From a checkpoint of a small transformer trained on Wikipedia: tied embeddings, 3424 steps.
Each number is 500 + 50 x the weight over its row's rms, rounded and kept within 0 to 999. Layers, rows and columns count from 0. Numbers have three digits each. The size before them is the row's rms in percent of the matrix's.

# up: layer 3 MLP up, 640x160, rms 0.221, rows 240-277, columns 80-159
# down: layer 3 MLP down (transposed), 640x160, rms 0.175, rows 240-277, columns 80-159
up240 062:536551519556481566500434478436454475530520579495462537419442486486493459454511493539463535457450440366518487514537505513564549528515449417574513465532500577525457586505528582527516464483481497551591563478585564499519430519443435539427463497
down240 080:511446545513459532493467507508507509488545628511488539542507524508487510471509470524555554538563543516364551546477516489477614538487410549463504507449562533533587497573564529487525494524511520511565363616529524510497404556548575537503546532
up241 105:592572421490511509559467562521490564437471545510458637507550582495503489496459538496462519552513440491464576475486543491647564486504459431500519509565479482594534513524548497537452538485486465610529411488448414540507443434505463459474517491
down241 102:442492499458429532462497438400507537466486531482582481469545543409455428531515595524440466473515407533481515510508510417500498534511568570466515492450432559539478526494552330461449573417440434616465496416461503509410481430535518492503530510
up242 099:538472416496450455457470438529498464552490445559565445510584516416501512565378523496505455479512458504491519475501552577443484463609494452574520484522514467577496528530421450405442555581431488454438585565526610534525552485444437499462454468
down242 102:515509539512490445462520541533593533521607392478507462362441445523507544456555447492561555535509518506539471550490487545474517489553481446515541469499539293560475512478502567459546542472508416517511516532435613431530571551471546453430432458
up243 101:484491586466509508588506530483451574462508503592459459464480566490396500546511504485468474465500538487511456650462400486552478508511531532455539456515496443443572485466468530450471511535395518499418481462464525464523544487524467383522525476
down243 115:422582469480405506496570489496484486510423549374488408496498439497526535592446443539513471516497447400503470538437415486513439485412537474482488465489515495446561501496503518512524452548582409480575505494532580468563453547477385467464454508
up244 104:469506473475446477508503540463482396384513533500436542581563534495563451381480505437488458470453396489411471499529533446402514526525596526469450550473412500540522520521528496550467504584431544513466571468447480557634527465482480604513509546
down244 104:454536596516452542525404436600490506530570543447455522507520505523510492438604527531515464527540465529504509487520529462477486447550541530514498504505560492399481467480525523519492528492540510573459622386440446474542515474470548596451561476
up245 109:516425514454510438524587477509495512460472508513465541413504488417440438510560536399469524412460446563451462521519456462527570476534509515632454460506506428484472598448551427532532540459482507517531515539458537527554478485430472461511411425
down245 102:574478493542554538596489551490564475508576460483419505390487514542549504510494456481563533530551465491481502537610517443502494412536511463517550492531455450572521521481416466442510499514646586531397497413433544444518392491551513467444504547
up246 099:469393503534519598518450527414543440520507410528461444528518571456507492477489554505510443470515469482448505501497409516570487482533506422468564558571562453496554454472487549445589464390477516435474516491481524560450516499434499470466541512
down246 110:545598480476557475486517338561490486499551515463498540475527546524532492415526542526501456526526501500523430449447502534464540516542380554494518498451481422511553554523438462486507524475500511453450457434541553510491568504506573506476513500
up247 095:479443436491514549549415528586508484458438549599554448443534395469451516507509524454475503589581467562492480492439511518489537450492483476409571518526441468587505588586515512415518498507486506400546484626515510478496529487449556493550413486
down247 094:478479455467425504435582352445513499518481510503459535446451392579483480485410541505477523648498618554520459522478567494592487502455495458458495446546521476443461511423559523405536530532508477443490492454469442512485481490456481528402446462
up248 094:509463561532583530487492510516508458423412525439461510511464538504499484499414525526464519548393470498505434533501505477474507541568581544534498557436482496482514447481504464566474449485468555561482434427588513560523361458424485493548493488
down248 075:500423518567504452511586419572492526590536469466510527585514515473486619472444483514518570523578557446403520517529528470482478456533504559543515500428493484453579561542493543521532487490352527499468489414446567415394488480537510491426466537
up249 099:493470439582535497476460527404544560416551543504586511482456472466503471502427553418421494430462519478451593494500518453538546456466487508450504494512668469461507479484531533491487438533517503423436526484498563496467452508485475507543505484
down249 101:474486561512551542454503456540424510446510482529588585431337533551518490433581534538522532448495532527526525560544500492524464508477471414438513401490454554475560532425519456504590508612577535491522631479454471525462504455455504452459519461
up250 096:517514542516468521545520507413427497511471465506506435450556540537506416474544512507483520426443534454468591498582557447466426582501447530618499417519512472497492497468545444524585513485498483456577478395481505473468457543461501465500626546
down250 103:525501593514567465523527524527475514522528423638486468504556462485574539474456491543550526492455461576488451499572524486505477489480411554490444463462456582424440453509550532497479532465514501442509454427463483461438568463551465473467434446
up251 106:461541509540588511487526502528469445433461475425534542440534561458505519531413473465553552431501529519502589500466480579460558494463510589482484488442537562565424437546512395562544534519500528385471539443646495584500441481349468563493587480
down251 097:480485532491468535497472474526460513634514575404462544564499541408516594524425519518501485610570590504651487516481558571422532518555548490460493481485538483467471569568494449490594487472517568504410494452556557524528600519511572488436446422
up252 088:553477500460516515571528430602521545446524527473490470431560490501476511469425496427483431456437491495421485502392494518542443584581419497508510486478531460468521476542488418577496432454491499520403402528533523593529518450453506539546513473
down252 097:513560511455503554580508560533458534429527504511445534522358543418427527487565540505477460402468521547458562620478576570500455466493577481463451498448477452464386570527508483456511573508530561583487502505594521583498508405527509517521542492
up253 101:585535585457463434483498594544442472433480516471423446532506474553544473435447488501551422518495453440384509495507504514452462450491557504488506435453391391536610557456471477456497510485495659544405529470535517530540500507474483419457560504
down253 077:537502478459511544566466530564496497506485493496446480536533558518470430523459553540493499521556496543436388566531515407548402485579506432545531515480480559526479469484429519479583480581494513533511565463417471566426471464572490463421518468
up254 107:466512413477473547527524505470420516519479509482515472561486486486555543589579493474440528546466420555549486449454512520561508435517456399508484460589454470444447518444537559496463483487534509526484457502461555481558536537483514411489503520
down254 100:534547485485552483483461462509490514574440539587454511518414461482530525430602602473629468485454577560485477562493551521446492419510533472435524455566521458577475519562494523420526463578584517466479545426460425532539546467565571512520476364
up255 098:480482513461465493607454536512413500498488557549508460402464555490555518404495505470439502500530446502437486484486645594518338513513541532504534435474456543514485490488589570483530500511541481544457541520515478421492501559545438499530427366
down255 105:467428503514471463461481491465430473609456468459559507553502558559557446522432521560562485504522562482490500495442526494557522545398531419490509538539491565431506491489528458460545507450520606600576577387440461532536518429463432506446603435
up256 114:484441495421491501557454576475442596531543528478604504511436546596534532494488439533534469473483517531516495478473469535536435479474415477440497466393481593499507563473558576546470466465453492603481501502478451532607477488592490492597410392
down256 108:485471512545493534390453414501476418438570445492443531465518471495509497533510451460496522510430416494553521436545492556511594463488483484537499522530500448536481533443477541571455564579540617451495531492421463440639568504493482459499447549
up257 106:485458558501456528545497511554560557477479452457496487593641425532531441419572456564469479459504494539566555466495526447535555513428414493514504520477531456631457476481511589428493538375451549505538598458502449446578469520484530559562525516
down257 106:452437541433461561438452560464521513574483541446465511476545539609524536469532507543535462592544466514583535398529441457442487471439480431492544515430554445612560512541467400417479469598479521519479527471481412420647494511408450513445423539
up258 102:439424489564610525490458515470507536460546489580494514520496521401454428563388448431464566405532458553452531490491509467506532441535525477550533546480603402470494425504499555478497509504462521456445533490523540416577509463428484449563496475
down258 103:651492521553431474464578458446522486553577531473525574495487518436568573435487619595505531552566538532518513487502441456436484495533412393516539510423453510449533439541531492499469438580494579455478544446548425539439542565477480618448478419
up259 083:532440462558527442446469530497580505436580497536520503465547555468448457588458568431443534466486504485525561558443536512483488468447552501611464489481480463475490433408524530549535512480432537391505544509454557636502531488418455606493493536
down259 081:498459519497548573510510571473492480447556499551588583386482477487493575524508520441509491491581465569533544497475516487572452463542618598606441488439454429529511482471647499528489565477545497489567593508591387543599486536482487531532480506
up260 104:516581471468485541600478601522490523477463570489539511548423559471480568536447548473535558447565423514513493482565605498519475401475479496515428464525454415547499611455528504449461461498472526560484479517493444558477476483538590548525516483
down260 087:424429447517558499472511435392532536542436539462465503591539515530487469474487507474490478430563471568561560475551571417481544610471506555503544474443464593469480495506595488498436490462516498557540578469543561411555595461434442506498556431
up261 102:472569515453545418554612469467471487469437439498479523427467517515568455475479479470437504519476501463505586500435565520477482556508512510454532501395463527572486505551508514459638446442534533492516471557482483469477510485557439539477609551
down261 098:557542525467478487526449469566536534530548340373524454464587477519531444555429457492525516597588547502472591461487522504536510589510468467499559410484457472491481514534485365497501572443496508512593517528467550515544481544537519484520479505
up262 098:506495434509541448511494472496496494490502520554478492511508504403555398439492502492424515485524469457394501455492508494550501478557541596474477453328519552454503521463513526482467534556480531428594489536482513500610609528556537439552490485
down262 099:477407468521557518522481524497514503599482569464508494527445553470470548510558584491469565547544537603662492463545552552483494519458512514536582529540554402543567443498501442475485502503467480461536583499472483493527499467523462491514502483
up263 084:422521476539492515465612545507459560376442472494472385476496505554499460559548463465521563463516585481496555523468551506558574445494489477385532498456573460535510504552435517540456581439472645544452500535509481520441497481471464511516518501
down263 088:490454555525409516555597535490570528538466634529499492541542478573513471503523446538587494513508488453510446528425507492537481576502520484475482391518506445402564534524503503550558468520469499489570504535458515435522511620564501479525469477
up264 100:652459528528505479495553610490401588428503597440521545427529430519508514510425515494571462495422538437462472485557533544401493420524542524554451489510489468570470537471553518475501475412538546527466585452590516502478408500505490457528482509
down264 100:490499471421554543500488466611445503449534521534544606514545461473513447505430473630469455502485401545502515533481441425460568522457485538397495438508421537495478562398405549497521472534536554547512558536467407529414462466580552543562472443
up265 090:528532551546500505529348438632450452516492510464514501556550545614586402484489548424543525558503472497570533447536468509435479443530481526548486425486446549546491488465453427545445470451562537479465492448486576503562569421563544490474430506
down265 097:444473479506429466462542565451500435447531475551504555463466549447505564419527552585486504504524571548373444468581552506468570416500498473537444485537516498514433571484492485422430603540448581549535478502563501507543499457585490538514534407
up266 100:533447547513449462521547467514541441495484469484488415533482462505443508584509490510535469444443472380485445492535500534659524493495495459451523508611485495550528558567508453528555451457494495431510397441553467484466524553567539607521507504
down266 112:513536485463530445564507449465538443484527348439484449549467435487557459481525586446512442573520498553508546553500465477481495538469392512540574516450450478546474526526472495444480501466450493525511469506526537571540462411590494564527543528
up267 096:479425459502531527527619529440407476419489481477521541532444516481470553423539408383511471488522498557482597484491521569614502462496575572520548533482421520467577441501517501481541492468483524478473588513530577553475447497513576596503401457
down267 103:470528546487524394397492455481640523497451554517587543462415489505523517547517478524516450553494450476486514510541492530480527514561532533491528533490491432502473528530388519435423494548578457440454538523585478421464512472521484467426535494
up268 102:467510543489601489459468558494442541495461532514560516383548525529385415509425376474540460494530472483490531541586542609513580517521479599482451494512438495496498523468454403489471462490475489528393546529555549522525532481588480509529489487
down268 102:555514505462588554483454499552529427557458499462510516572407551515474498592448495508455444474486467480586507530517510603575530497464502469393493549442443486484512449588523481452490525567460536477578543512433363538481442513499611515502503498
up269 117:489501601513522441485498449459567505504545564489503516496479488500573424399533433516482499601482414459561472514515524510531399487426507414453436420397502472454488554517532461507550399429513516448476566649606501585537637465533458567446493550
down269 109:480469588579428548458407478528460519495460612498539557506517489591540502472509484642516525513464584627545568403545545503493357459533454513546459523505454421520599448542509434536466479502440528448481577510493485467451492559459456479441491406
up270 101:467575505506536448431489484510535443425549405486428504510505498423534539519508469509550492450506530580536519502449503459535335484540393419455524498634476465478501511370473461490556543493509480548505446489547373486508554519557421506514433557
down270 112:489528654520528540472389482396514497436436444515500368430504462441528554541512548435583597452486517478581486541481537442447443577582487449453551476513487478522550489539472606454539572586528453563524498545462472489586501508500494522488481411
up271 103:444575577465428480511536467443507598557494466551467409459510488395490467486591538542506495495547533520530535506530410529484489506489498453418504512558471450426524605423474532505474553479467468592522470491531444460540488569554566479495448495
down271 090:527499494493492537464562521541436525522489606444517533444444600486512425498521557566455542549446390478497444558495570513498559486459505498502481480501462602514511505468538488490571449480470470618464434550531441401487525503509478537527498517
up272 112:491550429518497455488485558475497514452575497406521500438461574455449522519504557410513586512549519518482513578511513506536492544490545519563512599415404423482459569406520544506562546422447550440587498529530493648502521495461441506490469504
down272 096:472461536477539538492547501468531486481558486506576533446488523459560531490475487436518495578555533552504495513453522532552498479575621509577520507441518427522482423498622584513515551454423506468569607524531416484571511472482448517495483518
up273 097:541404534530619497491477529588501453546515496550555368436442517430516459461496524487477516469505560461417549415589474542479550399450509458521506469452535449507470480480506537440442490498518550536588529525482521563536501455495418474526512496
down273 094:440516507542494497459528518369552488565550520551485425649446447558592539431593486509494494493475502519597495541436594511575439484559523494473502420409569555490557520444468506503460423402456486527477461602456473465541522434483425487439586576
up274 114:498507496607446567531523475573465498545454536596530402551443458466499560531534523503414506527573507438409531447459455467527563474533524510507531492480422436516602497452399480475476485441486547550486461500533443565462411486497554535512532497
down274 122:504500417506393606565560564483522505466455548491487617468516492501451498470502459584485550447519572561545553403465436536545450547485491515500492590537480480479516492516495442484421522423550476581515454510471585506445457522527492516552428566
up275 090:523497402474481497501488444494525537360436470488486573506587465483532463533506388439486491501488525510506540485525365449531472498497377514547547500595496507479446434462472431513486540455431567423524465488487507521501416566501472335494536487
down275 090:501489519539429495483450521566574474529436583551501522455533573547434546490485441463376532517485578542542394461434535543479512471532579512565475438488501519526548514516502509536463477486494454460554538598533419560462526492563494517442537480
up276 089:461577480583551446533530584573492530448493474600411519520488543484449504465463528423495510471513553465518445525511568407497628458504510454393410518430442438426450486500456529535396541477521519517540437468524586455578426543510499513534495554
down276 090:522558485471473429524474467515444478496591481422452556449505575421481545485459551499421517519465485519506472542521485436498435550507564475525457509516545477608482461410533551489505508437458496382555586519477392501478514447494380553476538506
up277 104:606565414504535562518439551534396514465514409452497497456507519402473486523473491456549485533451529430468500541534475518493507470506527615430468548495607506493383519448544440498472610449499402527477538513502528600514520416455496487427372412
down277 091:545473505510562409477421471504570426510489527448511552465516426396495524542445513432431506457457474543520527450479468421506478487519557510512551555565480516432510485533476460546437585495474439511554589501461539512479486458554641453404607459